Weights of a small transformer language model: width 128, 138M tokens.
Each number is 128 + 32 x the weight over its row's rms, rounded and kept within 0 to 255. Layers, rows and columns count from 0. Numbers have three digits each. The size before them is the row's rms in percent of the matrix's.

# layer 6 MLP down (transposed), 320x128, rms 0.317, rows 195-228, columns 0-63
097:083078084119116108109031149082153149112116123124193086146153177070099098069094092183164132177136116109131159134211121150091105114134195100131123127160083131083148182139157096172159173155111108
104:122124161108132196137199163101128108124138150104144135173072080167141138127108169095129101161138119113158104139153127142116161137143138077086114121072105145133076140110137079133162172174108105
097:099130092142088169155081151189124107084156101172133167144104129068114112159122119116154111143123088130121127169158117145137117109106121132123136190123136092118156122134095065157119103145111154
096:150138122136092153117100144171167173110163156183155118103078104129083104064138091037122156146161117145131167117117153152121154108137143179106112236106115143168157098057112097141107156171139110
109:153077112114135085117122138093135215179197124107079110112157093122112163159158114188122130115123144124132168105086069132078114141107125124117103096155145149171148090147046112111131139137123082
108:147167158128186162110127134191114122123125162135146153103118152060147127164154121154157163184129164088072124079160110121216117118073133121156091155150100153157110110077133115113173146111093153
100:148143144091178158143144139106191151115100116144129066239136150126152137122128084121090099095135113096110101077130138122105115131091147162157133136125121116114222085125169091149120089091112125
100:156136154167132153121183138141122115101146096129150116129128128106128115124104142174127154177188177193176137079124143164157110081143131165128110134128151204134107060139154102160087165157069097
098:185153161132052113142076151106136213117097099167120116193101082155110084076137142107076129149122155129152151149136094126151090172180125144122133110149086102135113170113088140148115145138091116
095:186115153143184160153075148133111132109187157171106144103133121151118142126086116182085186137077157120163165062144176085151133110163052161162086111136116116156163170117082183104108152112109120
097:156209120147153060140119153128144088054147139126107143063101129157100104111116116128146097138039162100131201133108092127172157141108086140077140134094135113084127127115055119115126114136099123
103:136161151146141124049152189157154165156130080167174079178102123136078113132112123166162125091118170120104177101104104110137100044183128121121148088124076143107127106166174106153133150120106104
093:164166135140174108122166134140155123121220128167111060137126177170143124104108158151059162133113068064151122099144110091135135127107193103114093158151169117143147087134143145164107125086145152
099:137117129163162147165095143151057164040114161085114133096061078076136155122075156141132126154164126172112200143104096127161129143098117150157096134108139129172169130099097109152120145118176082
094:142120149095119165152163073062176105155197122151157132149120155070149103142127124084131159089166154127112142086109164110062070086130071104073067128109094139108117079172127172143109104196112116
097:129102091134107143115091142114103098144076088095128195150194098115188147112102118120062116125080128149133160100146099051107186155142153167156055139103171099128139198154137083135142075082132065
107:069104115143130096112143093076071145117108115089123123136086120133070074108117118106088153121153180116178197155128160163159186109131114084209138155139186078164120110138186041172105100170114117
089:099085144110129130156176117116135174184154152142111149073142159200116153166121151137083110052162091151117073132141045149053123153123135147095170153154112150144120165138096121121118099147162162
101:144155069181116122107131137094113153124100106139165081167138113121056102174104161123135085169132146058142176126134099144081143119164116148141105118172120151095118130098123121077133107107110116
094:125172171081160159112153119054138103052186144142072092143136125119130090155114128120140151137103099127133160147143117099095192140170107060155138055138112110141130150086145129175134106120117123
096:048087112133118130103146124122104121158112100101127147106150168191127109163128092143144113137130136169171178154108107151124117149193094138136111130154142128196174068080152111105121123187057114
107:115152192129113112131119115113101140156101116080171128054105096185147165139122135067146133124110106115117146175084162082146149139156094123187122168170115140175050113105164097078082070150080100
100:109126085180138068104163161193095124123116122127164183123145123095101137101139101136127163142082144171133153112122164119126126130100139133115162184087182131153099124122134104084102132179128064
098:095132126129190086136106089138156112106195128162032110151136124135159166147131154173118130172166090126137101089157073127154124110109192094103103107137166140140114187064129161107139130105137102
093:099114141157145131166133161097181109104147095166110110109122092161114118093096129050113141148120108119103166156069148068049138109150100086176171112117144175084127121243166135119163073146170132
097:060140153101168139108136113084173152118184120104120122157163129131157113099047040170099110122085105146080125134065081117138145132134121218113117112153088149106110176129098168122081146098125127
096:097110131151153160087086119085179120092083159151125120100057099074064102113128152078173156170064157177107139145125110083164098121171126134162124143131113148111145186134101121119165168213085102
098:108136097178153166128156141178141067143129130156073122059070124096102160171110094160137115156119132094120088132140165129136101102122045158121078182051095162119124096093172163112161119108087078
102:111133137087110165135145138157183131097135075140088130226062100061118104078167132093143125173097072155132111122120145152094137171139175087114176084069189151093150123176167097111172136151155110
098:068068131114094160148109121118162152187090192104088110128159141137136076117095094132117141094096185096150102136182088131155114155160138152090214120120137096114143152144050158174219112154147126
097:172151076141163078120154157151073170140163149139156203101113141154112143101103118168083115068107158107139107110083184132141159144165083085161164155074163117129081153103161149102092137094118167
097:140113126146158189161177108127108123091149111210090145056166188167162098154098090178122141136083102113083110124151103131106146179121168108103110171139095112110175111152121162101130101143113147
109:058133080163097169120133135137122096090106144133074111130141105109132124164162110062081122140165120092106121097151186171163143125146156153103108094175096085133147116084049132113186125156099141
097:080072152139142125149093077124119127100136155058068083152159135128103097054094075147159157165129126122146092159141108153127160208190142141126067149156145140146150161162157113100155119148117170
# layer 6 MLP gate, 320x128, rms 0.307, rows 196-228, columns 0-63
093:169149132197154112116082120127159132118125125125116139062084113084094153111149104162114123117107111099112195084150137082164179090101133135108089156154141101120141068082098131201133148135152097
094:111148177117133110058120145160098166112077140113129072123146091079094149070173081116186162099137066108134138120096160144104109055106082130128152104081157112110146131170084111200124084129150094
103:096160137119127188097107152091100149125144131091143164054116209139173197106153172143127136129127126077126145130135123088147105102138118127116088125125056107094156108135170168113157128115153118
103:164069149176107083153153114105146127196127146154100113191175182136122124080163129121112112155119106151076186148166129112143074062160163132205105187116167096089191105064164078094043136186048120
099:205093117069124110101158115090140109166127171079116084173163168162151100098100164183176145148141158118130176164192114104139091111086118171199143122166132168150212108134123155095131146142088140
103:102087090131059115116146127150129064170144105120136120162119155133131092156158137104073164115185130205106174140180042138125132176085119128113183145131148068088129131172094099163114138143121103
104:136101092063131162069158142163154184145101142140124097145167121103146172112113133091131121111128114080090103118121100130121095047202142139131152112112104204128154152126142123132105173148115162
097:149163148105144105067094147076109125163138095116152162107145130150168087163109147169127064187183148178067121095162121078098167102171139156142134113116167105154146154103148123109125164102054119
096:129096141159110188138117179101076160136177200147086159101115099093139163090144069055098104172135081137121117091129126052097083121138113074075118123182110107092091147135134117119070140140099067
084:125094135087104163062086115077132203095136103171132124157099115127099171091179094130164062099129217075129145093146126090118123087146147091121151136175207148081125140196116078089124117151156188
103:088066097124022117130161134106125129132103158124152117150160089136188122146118140120104157148179145150135117104133172113100137125185130137134146119169155153128120120207145162163110126168133137
091:118129125115097154107088121130131100067083058039143147179102070105143137091094113126159119125145146193098092098157087142112127123141144144130103120163110164128218111135132091079093079126166188
104:155073148142150113130097157104071121143121169164133094130117078145132084143125117151107139120139126143103125178151096085135153082112100102175105174148131162134168135170149132126088115075168139
100:131146108127125069118130141160084128117077095094185171095099129148144160116106089209154176162150069175132118111114167102142107166101130170123115143138121147115155141142182091069143105110108154
099:107065109146166164141120158130126136106110136197182065139068104160143160170143137154064124131157084119166146088106119123144108149113142059154161110125142121134129200082122112074141148077123176
111:117146063115087098138130109086151161160126156174191111141089163131164076143132197142122114116089097110123175135084141107168101137127143138127100120113072171156149118163049132136151065161093129
098:153139144075091125182139135161128138147158130201141144098118146157168141103135113169113078103185094134128133104070052164118156075137121168075171104078131142127138064123130094099116110175144127
103:148131093129137098096165104074132086078124173092151141082078139154097111108151132144117138193115123157106116172130143116179119161152125160086159126093119075138129130090164121132158082144113136
104:131165136080156134188096123121086174098109134116111074140144095160166109141084138144114083140162106120075131137052105157161149112155147124096041129124100111124132155145118065128184157092085129
096:129116144121086132137120137132093161092138160141126125120166157158122144092168107164153164126118074077158151092155111128042140080149101174141150163118117128131130128115109106164168121134107092
106:146068096131138096148189127095117116123068136082066129133144120129114112094112077133152137137103158077133119153091143111139143128155069155152180192074107092086207100165167047150163134106075098
094:160083139154158110123124167104141083069078123089127163158155120102121151158140146186152105105216077159091162140120150130160140118103067112179152145167142116140147148120088109104148100148148184
095:127077113169149133121166114172138148141090105098107158111164138078138191156113125148178098070123063176148121156145098186129064096145116138150094178098127163104103100132098087107111065177088090
102:136129222125097102094128121103150126105107165170113150124152091133118093131164144137102118153115103067092169121112108115190109162209102130167156168122163156132185144154131134150149171098090099
097:138141151102152181087132104069149123085159156095167077139110132092155143137130054156113089147096079162133133162177073103186131143138087113136184122164106077152137112121082121120074102154168156
099:150128145104139191134164171094145110111122129136088140166140059127072158161104137084076142149165099134083104179135119096117143105121145105133156150194091136164127128126174099097144088128108176
101:208107092166171098101117166140086126185154109118107189093112123169161121103128119188113103104198111139117093126080114110129098122117130107171095032114129179130125173141166115152076140118090110
107:117142139134122122187147148090057140123148160117107185145116100112169117132115200102107142169164200186155139142185140114146131124186163161070105206146131196124064117122124090108113086126132122
091:140110177131138148107101100116081175078163156139113134105110192087109163140088120176172037111164150109134131119135134108120107167169129091115137112088140119193138195163179078136135174112131151
103:143118113061066122143093139124111183069088172140169107117174084156132100136153190150103100113155125162126125111132145144187137152171094162117109163109166152091156125103061097088145090139121179
099:136104188102139066099139152123082091107083159131035120103131155129079152093114077145126124117128143101143077101120096155092104134132107145141126091135168104133136126103035148116092059197159178
099:040117067100144115141121086126162124148143126152140138170076055111149078130117166116181082134148087113116115117145065122175162159202130149124174093124154174139144143103140138130117152098118127
099:114095107156176124084161134065149146138117113077140049114096104124068097108127154133131098170096126193121082180133092119145166107205087128148105136157099106048148128137099111096092187164137156
# layer 6 MLP up, 320x128, rms 0.328, rows 196-228, columns 0-63
093:062135126148129170200172132151106074127116135121174138158096101125182142154082088089141109109127073151143128121167084121156084205098129177090085076083087085078092213156168139154134141105114163
096:174131146143197205121135162114139132158121142114159129156108183085067140115096203137092126071109133070121127113109167093157125110121169143129116190121189247138187055100125149122114114101149187
101:103150126161157158083183148122124123096095120101156116170135101048083119180094115148108165108108078136151118108140162152051150134184076057141144131121164140168116127095154090106111139107157131
097:139097105109119088115057146071103164147128155172144127130153095080163142135127154109175193142094173099137056091098139133106098097139175184105107117121141119142129116128084132104091121139185125
101:113144196075121122145153120120083174032132173114166098134166137081119155141142135139115133133107188105137117138105140133099129084106203172082098142146175126104102170156160129113171121106151149
098:131109138092158107182124100151113165172159142073156095083129116110172088125109123123089106100122157102116173121115163090139106114128174123091124130091114166134095118122103151091126127078100113
098:096169059105168118130139097132071141115146145174142051043160115148128113112134156116157079148136160115140134092139154099141086143155139155134124121141105114109150148086148168146088131098151147
104:137134148096137140153119088115134130141138132147109106100130079182177171108154108141114076126172190136164110147148120183092128110131060093092111142089099197168100135149087053087124077071110071
103:138144195174155114142170132134084048117071111161167203127083152206107175134118103100157129092078119094105172182094129062100110148136095070197162168118071156123168092119127138130132082108083114
094:064152101159087092098160120110118117085140112137140161095105153172137132151126129119136085123126156058121122129157089181136133107117093149110113089122127135093139157129124097136128085083110148
099:173076144149140104117119170164126170126130111144108092150128108175100141080072107156089110073121123128104145087127120107138061135165168103134150107130202118095136130189138118125133131163183092
094:151151135124182096090091155133089130130127120154105120173101125130109135121130128134126131068165137113111099149145122131141192096132125156042116134111145133152138101152090115203112121141141072
108:157115147167136107127077175167109115100129143120125136110115094108148038159113102126099103116182142120075076080153139128150166170150135115168130099156123158096179180098092110052131156157155121
096:127072156134135174151142143084083154153160101105098126124155144129146128082110104139096175117116170117102097094135082136126124129103120067105135102061152082100118097165127140127137134172098178
090:110123088161136145120125139129121094158124097082205109138133138184123192097150142128141081108116108159185030197134136102115097165126137140124101171084159121119181079087094159162080218167144156
108:189150096049149094106124136155141178103080182103130102146090180115165112142166141153052122162072117111180096183116148169135106097124111143104118121160104130123123172145146146127081031122088147
096:165127122093088164145107144100130093150111157163098122180152118139098168163178203117128086105155145223109060184141152116145109113154114085094119095202120120114149116129126123143149100083074166
107:180123106156143118143127120145107091177161131134124146123153064163076115149140108132103089116122094063068144098148170051118115123150101127083094081159147090147102189110100195120093186134138121
096:099126115087070155107112132111162109090188119126136159093122129160118076056165111109124143084146144121173143187178141125115087171074121044096157126131144120114105107143117185146181116179144104
101:170176149101146116130085128127142123071148110116153178138097177130140164073169131137081099066084157073192122158133145150151105072124081100116098135143159150154118087122111058093125172067099100
108:109152172183151171123181151136148097101096144089130149131135110131157083113109088101085158194134115124175149163053146161105127196179113092125110111175120154141103139139104174067080160125170129
103:089142144130096136033098165150130099120100130207103133097070069118130073092134105118122142112134146149070122128166220162103121129087121098125122140054132127173054127110126130091138152138116139
093:117117114124153180147149198056060112158127170141162089119142105180126160109121144081134090106162158164116174136046123113121138080127089170106141115125053090139140090110077127145151145152140158
098:089178200118104151139084121093148139128112187128108072110159136083105082086221094084130168141155165145089138128114137118175118090150105067157157162132162202152130077144118127141170112129197086
093:101120150180205124162158079151160115140074164091083124137091129100083094188178090153114141093083137194097112109193152125090151145096138090129107114146112115161079112127185102142106083095095149
106:104138128140195128018157102098152115089137151106091146110074108077052175152124179082146148127086166148101104135154149127127128108085153082143137125113106115133091155122111162123146133173148109
092:092153162113104163083151177074127090120065164178175050171138129149145089132136130092171117146100120068106205093091079146142143146157115147101166207133121087136124126115127129119181103126144143
101:141143184107124094092130140125112157146125188129108150149139137146139108127202120140174121141124162134111163135091120168117099090198139190077097109071075148074086118109135106121107125127163132
094:120122096168191128124082101123157147149111074118134158121131150134097122103155091134104160103145108100099092126098105070087100109083118113114166108137083153124109149155164156108148115074079115
099:188134128116153128196128142191063189146165196139192124172145156125091167179108111122141110093147129097147088170126148109177117126164091160137131145128171131150115080131140078113135086083097108
097:111143158145134076132177093124122089092111120162129070102115137118178184133097086165117134188166052052149159161155179137187119120123125086130094115096150125140112109092171072153102169131108152
102:131184163138149104106143118121090092136133121141113078098105116157146130150159155076080117112100098126142140131134138114165147117100111108146121080142131153147121037069077163147156146090107095
099:093143130104085143144131169106115106134172152102128096108097133110113145207128118178142090091111070178118138164147135187143201135109071140126185143134167135193092124128109110152130168144132088